Part of a small language model's weights: biases.
Each number is 500 + 50 x the weight over its row's rms, rounded and kept within 0 to 999. Layers, rows and columns count from 0. Numbers have three digits each. The size before them is the row's rms in percent of the matrix's.

# layer 5 MLP up, 512x256, rms 0.13, rows 327-377, columns 128-255
092:367562519447519503546595566537569485499496522593616564469517476494490575480474567446462466547485526552580461519597519517439506434500497451472446436543407468518443561464526502450514425423512499434556486473513612506474474458498432630542559562496513498490548563538606453546460335580430440460402532560470533475434571530542529575538554443530525467434466499509536495501553497520411458468535
102:429548484459517457530488485445541524465441484493502554384510496518427469446562569600493493485458488398497497464477468444500515493610494523529529581478534464563617572522476506557599499575528478501430557471602400550500535493535541407536429539498558528475531488526431484459549473513495500451526471442572451462553487557543554547528512464424475522511607464460565463432539465453456426509563
107:400531469493548523513476435461518583567534493507524523503530559486422499533438508495556472496466465509517496444445433447512506479551567543500467524550464476433508479586598556483537523586516534530538485535482449512550464508436524524592472509516494588440504510588551412423384537524458444550511582472445574563599499497518508555529441432573527505434485378523436493485447419487528531472485
097:513545535424507522482437440479462503537550472453563534462560529456638497501536424507484443592467558400450483576476496535513498489500579486440483476483557540431457481452486546509493440400441491521480535440540489559471478513497540587524552534478518534433529427514535458531509428467565411481498508558497498488567524408433484451533478548512488518596477563545491493485437431545411396513512
091:505503432465503498527562620604522502487458522507494442482510487506549549412394491550478442552492397430545476547395428486555510462466408545517547465521522559603439490521466470502470509494407442493578530543493564570505543553518508591443532516408465518476545509483590520477491572541499514438532535422469635520495414546445615503424559559526476463517456518481486586481459360482490485513480
098:524507452513499451498463497442580592428452459569528437646492466508451506516577470445431530613516536507499517482485470489510458463502497529462502440475564472516492544555419537463479527517546509520526424462605593485536501577499477437419544498549557393523464457608456518589444509549494463553409551445484475541505535452418565558449541495491577492471472522518459528474465476518488438498532
109:503485469512549514523461481421509493513495433583518467385560550463506456544523505487484416382508497637518545486538527557484538476532546609496517574613544387458482469444433446579469469489445432510424545475537556526479521538465599475430542575535450478527441391491502522461591458514508596467456549505505460483454423564570528486549488526449461476491528550560564396558518481489532534527550
092:626579459476467530478569424520540474514485473493555503521479572488517498510474530479504548608488514548460536562498448500490477432574503485522476570467507461490553591456587560493613563455633486510435538472517470449592528515434509466441573455523508546483500535530522488464436521550548461502562423694520511526579473572461483538591477516533551536617466507579578554531494465594452512428453
103:473405483461457522556429490463453467420499515555515506513556566551434490511416547527568441560495591449433477510481427547448483556564517483551484554433479516575533504545429479479491520527530574512488551548547546455513488473562516480416513458485470480470487555535435501438565565468465476518406426502544408482455553553524493494458565425555568500478419527439412501571614501519543497634511
104:500464575454601470532486525480503458548499571493564505531540487496457478383464558495553428617476463503511499485610416423485558493498424496468485500441493500521563493489474456594494491455486582602520577420551479470445441559456518522549444468486521452486515567463511529526581536457503464573478506515475516492532470538403468439460522487499493483489452455595423501521521535474494428501433
098:539524510502400407487480525521406545533486464535454420410499521470588459475461428417519527495421530483513460458453491395459574451480547440494571525421477573469484507397526506478538490450515462553525489511520599478546560528521504486570458478441529589599544467503529500539459524462561594460438528501459447469479430459392459555590495509486495576471455466572575560570501537498513412432504
108:414521478525526416493469427504512470477475460509480428537496549647599516450482501488450510469459440533523493574491592533503520500494468558517470499503451529571541422528547507520467438446552464532475526502494465422544440594551430537549494429578590507542622435498538511571534565419527469520526495522505398438482453434494520451574431559475531466584579552460433556392539490546601515529514
103:570561549436536561587426474394415490454535505483482626487394484418372484506458392527464413490476543503511495505543546437499523471459506494530519536498451543549469446519444571529464453550632556480431452542564489383421522563525454458541485572488528481463509476535585545508539513455449539503492559506398502448396509532552539490527502527495460486551459574506466610488574500470438552571550
110:534524450413591604442493507483503598461559447487565490555452575521470562533536461539574416566508517398498468485443466490497479514504412456494505543599556492475517506549486478521496559501533549576386458517538398478512374469522509581611565489503524515526406424543499445510486590547432562443444458514512565487504526435431438530447536476497382510459544514520472539520468500619501532442513
100:340499497462463525484554457439613394412524480540539508503441414427533477564469474461553526501489600506562417483497425582562492517493446444571567521455542535475529571601468545415499508459550492565509532473532446539514456522385434495509487467555503439537634437600552571547603456572467518409513467511498584526503525466477535466534488579502535506403548498523478502469498427494361459530553
100:421584484510548505454511452508550558482517520470489522512431451481608564441619504516416441487495443419528505478489451532479500508522550557521542526483479449539542574499447546497560444524566494410468585543522397528465441494426460512492463471542442470545476478467592552529495551549484478414557550555589520473598593539484536484543632535575470520554442573540501504531508527587529479486464
101:527525572433628503431515505403556428548457484498447476507502479497414362502550530466531501547509499453475530468482504579517578510469519476535581547469546481539573486532578470554525560498570550585460533457473434434514550574512529571419488570496589504533485501476569444483511506514527536573469527512545507522427563451407543582472578488520569469497508415432469558530547573471499483531380
101:490510499482533488514542499457527458438586464554485471553477570498512470478413594539471521526462479479596535433442465395520469432531482582540500507571378549527478472547492453477589529565522478566518460483464489508575479450495503513489511526386567438466531501495493490540583589459406473412523644490425555451535485508489398598518424541453505502513436533408574629519494670521479549456537
094:583491478400524559573446476510567395437566440510503557516486507493542408514576614525468511470579522572502455427462566546535522505515518465378614437453573546558519459516536488543478512499498449456574498499522558521503624524492501474468572490371510480539540491571444427559577515557565496546580473469484556640456458546440488533589440484495471489552524453503493504484515517513540531596574
107:505573565563516560544412446384481529467454484517542500505546544467547548507492516537504525514491550496526426488513424504542441448622366536494504485576527520502493505548560457493614511506401492524603492431590502527514514541489475487512425467555456529415525571530471497431510547445580395589453447477533435483583498497534543588491496352534554526484471532401515453496583561479487503551522
103:543502498544535553376433483578420496572485488406465457593611473525536556562491497466415483550561523470475547511479501455490504548511564577542374517531523449450510443498560500405504478533515582487487444529473506469492499534551484551451511480542503508531499483487511529454446446430500476415497363491537488539483522456462474597532501424530496542481432505473545504524488559482508461519481
113:501562547465427533520533447579532425501491495400504445487453598472537507562479470490434426479507433532394464514563509531509442433587538501507490513572505427527408517537417466564451523530549514471470490482534480528523482485567481535497586501519591445511612449488530491568526600569417466541486607460522425489510477427530431454481522437475548516498566510547440565431491561411510526468493
099:478532483457476515485486585508447520515479461562468501589564501442543498449506527546510550505498559463426560401546515411391523489504514584487532560521528541424595583485484508564494460473507377453584466447421518466479533524525497472419509475486559500484476410526479532538533406562428550480487458522532455526466501545469544504412486315477529424432468588462557438406595492492448463484486
092:513549401429487464485510446549541484504518508514370496569449467450446553516493558511457392527498510532586576541536550569431486565519453476488391476482403447536443503504448592517426412533462520446565435573482484483501488445448495579500491505485459462479354584587496489515502514435482537512473440390403515506428466480459462540433558554403607441483542528483520546428565468420525432451427
098:495396465449538554477518438476547406511581465442511481479468532530533570480480458578558553549547551594424432436564439440518636432544474487491507471600595443516415499566536404467453424396444512550573456526481494485482450537495555436497509516521416413534459426511459472494556502460585527437519486437547478591509538517516555557485475527448510453470529479436472533469529433435501496437425
118:571542494490463589494503600554498449513477390555475513517457405493445500564503574467497577426529542491534568505383444474595461470546555489442497482411397486530469505432443532520522574520482473438454442555565489530529486539540440492506452468485508497529484507490401520498465504608535459540459449554543381447499526565407477534543490457512548531453429450524494425499540567512399578540505
096:528502499594605471426490516426542500535519489505504419494480472562416473412435527621540489507562559442520486546490466564461511529456531435549416496542408573474503460424505505520514502504519562494449466504459455492601553477451513506598475497449392625448508550501454474478510608444521440442551563557442581481486583449490459492535461502545500549531436484464500421437577449540398453615387
108:465530578484555607483611433482545498509500600495541454500461539517454498504487554590553398543491480479507464521546503519495505497549534522528563453603434422515436494522425494458501496562481481562472517506499540515550465460580487485499533562493377623459535463467587474505526516491460544518472536479628614486473467563503468443450502384501565514570469510504582520429402427435501606466522
105:538558588465483484434516459526477553581457539553563499501513500484490547485450507457531499574544610503509468576436537556514517520602534506479602496474468489436549539512479587577541466442515420465613440392447543548538640510530392515506532558474440566544515484449473464597517518437502473475433533547606614437524502462476576496497455446532478463455419491419469489480565529520493550482470
096:583470453525472465524488583437479521581522451423443442463474529582566413562508547569514387580398620497546508469461474456558578509472523430512483490549503550384487488404511526497471508486507477533559458561623526485545454529493458458477411556530439478531472554504481469566458504492392560475452497510513542501624485510499525479546420442461531504603526584550492500480596485504487490508464
100:438407589520504541457445515446468447577481466426498552514521507520553468467488447514514436563408508473526538520585520511492526488477419543457572524486457602464476489457485515491530494544511611429479503489495475497524518457492521512472516556522480499473462418549598562565518415462476469489492586533493535522491446498547522501552453478534501541439521606579340469491611491458525447465502
101:575535657457466555579472615491569586400380499497490424555530530428596492499486429541489488579488526486462446519496476499469541472550408490517512590496490491483567542519489543500588458518459489526460503499505524539538519536496467518497488462481509555525506539554564472496525514452536584530503544515460502552437425584560478515456490491490519522502559533531449544565514517434433383480464
113:551539528507508538377536537514492475455533524438589514473538532591460574516434451409454380591535472473485557497515565482445561476386525535522573462489536593546535569493537510428416456470510616454495519538503430502522534498429472482474563583422455551470563560483522484461569578514504471470545495513478552449452471423555493411450487531480452534502591422485487501512500524534476444580501
094:593460550464549473515554443482619477591553574502592539494516514428545443538573479459524464580412473540504510479509531594508505508478439446575576476510506474505555395546478528494474387524517554539571567586517464510511471557510570480505535503500580558470510539554509500434531385530517600533443507505445411529472440474550529471512486595462484465552509520453548508535443474462464528561531
095:483513417541538458509587515508431500499538503581541426518506453454528544549548465663500374538520531465487563468451390467387486402504536485404561447574477539504583397521486549554506503492443508519454441501516441508549538461481515513440463477479439588486473435506524427434483444540564532449449507495561562592580403540481541535505487478522467524524464472505463554523499555465487445479475
100:654566449396452439442531505532563577496495460603521581505471590500452535462427505412445588466442551488543491514517503530475582514455450474561518538493475447462462486498462519500482519515402346460494462424589568559584509521527471466463571521527527547482499545494436434511504461482417491518495468456545567494489531580445487489497502479615488524521484451469478578519557491542586538446500
097:452524463552563434412420493462519603629477492491530572523503526443604543506544489559407534578502482519530585602572561544402446445467456511533507513485477531540496490539520580534488497553560437495481503475425478485507487507440610494496515485490437431487465537403499503473537425375448509530561490458417520433508483432395455371457430425500471540461511449545507480445543453445541469499525
097:413522498543457486494511494559494510516471485531476488520539502528519473595496527554505469585466381499523533527482551516543545569552498427491523553503383572554416551579527465467476452478464453490530457414465506515474459499457494532433469558436534513516581528485530605530651569539521585539501482534459470468510430510471426491513490434393529402518527548490540460575505594538536553493541
100:571550572439536525497539508505489511541530604488542453515469525463554476436461483524401502437423512511491501533508530417492563563486474451573439537516413513514498438583511606427453452491419511528385442469511434536446583481432536476550486394487633490457485551447508466505549537572568456538517481455539561596459488623493471436523563510580512526460550523553522514534484558469475473499503
099:488495517473545453524516427501515444458510431504421485503536542525495501579539483516562431463440555548556520514520567520483423498549527558549545422516426493497513410516485584526435434579501560482517420468440510461486598536600579404450497492543496512446441438594502496458551519505463431463497478488474522571429473455505568517591500460537547514520420469491502444497500486517522344483581
105:532517518580462534538457561551468503431486470511461417492581496508471538484421590494582475499595516453480567546516592441605516524542547531476484507479503505510548542461537425484476540554520459508467561544476512518544498495444413562482449553485510530434517446413389462522443495476441509467514487491523485410519487510523520507515480516515481568490402520557493527528454408439509433528513
111:415514472516535553405510470467551514470593478656576509600519521562429480476482473540515572408544545471540506466529473438508453533420469581532492454545442547377502506514423467470484544492557497336492520514398506488465545477501576510451449500402506419494462497472548550545517554410509528427520555564390449478511415441506549514511524486543552504478461469508477505518479544505584520517593
102:482522558474587521548482429608504570458501500528460513547497464452440528531523489515578485509499485552546449532517511452481474487451561507432510466485429557489471541517535604525506451564428462479465435607615500479425443463478492455534543480384453536447459466475524517596440520574552528465461488385427532469438556438494457578539517464535571564447526499628437527441454545514603508524499
101:498484497562459594421452536493517425464464437538531496595516557457530513495432467494507522515526572419395485538425478493555382553425468417486499543576558453424541575441554510509520476437542489518515540520562578515477405541394530500536456511547455683481555500571550540470516531476506491533498496535485569585486478565466512455486569483469485498480418464549596485547476499536552441533525
095:578594524441490473494426439518427516485514535454550570448479494583514415528567522471404491425544448455525515485546537468507438571532552514554492432476478475495596546545482430555475647460502568534596537477481444409480512492563470556537437416517429600517475487418504538592448480443490486426479549486517460489462466468419510511497511485476508524477464490484530529480481571456475560581390
111:510572477482447485445569525498534468485527472520536576529371496549514522462509528468488491601539404463453496520531534560494582418473531499535531486585469521569450505441606500575441443410517489521469427501507402427481445461436532536478571527450497514463586529470454458542466416512488414484450550483547503454510470480509514484509486446542537471515455523545500593366521519596518508547495
102:595504445536491495461529525530544535543485558492520442564487429555384484524552416456514440505483513437418558419394457491483537508501492476493490528436513586456492449618506490473465467487444455555525475532497545513574505482500547483558448429547529505512529522547446477483405574541531513532508484534567495568562504524563490554495534411456517521514526628518501613437568560464568468495448
089:508523556521493458467480494499560389392442515479559508465494469528525380446544464403504560461471486551470518491475478458426541569464534544479324570471522448460461503529528543549544537474488510451575532509520448477453444432554567428507505489515602518503500546569477432395514503506530439434593587487503524531638514436503391531547445427502534546389543473427601535461607510526480544550596
097:538601517540571445587509458491472515413519532532469605460485453518573508547409572443586429478487471425540495431529532541478496481430565460436451490489414517449489449543483591538516511534468551595595469464444494488578507423486527479503565562500537417557567470518447494491486473397612517487521471418523568520514508521576483553511590485453506445500522499513517541531498521535546464547459
089:481520564487486391524465463477498481563477455565477596575538398570551521483547505577522521496369472606439453498519503442474512553477553475526477522503558490499462486542463499437463505494607494491547527393460581408438511427468456502527540496468465496473491470469511453443533458545543455416586511516476502533502607444489522475527425561499574536517521475494459452422416505453420464554473
107:516482462448559482453476566512590471500530438492424492395508392432501604505491425510519579520548478402481491512427447487490567445485552416554554453515489401535513537485459523530472503438522498504511455534537454469520488543562497426550537489464440582477471464442474610470607478646566437481490462499526485470526483541493503498581509575470451480466457527524484536470485606490541465555533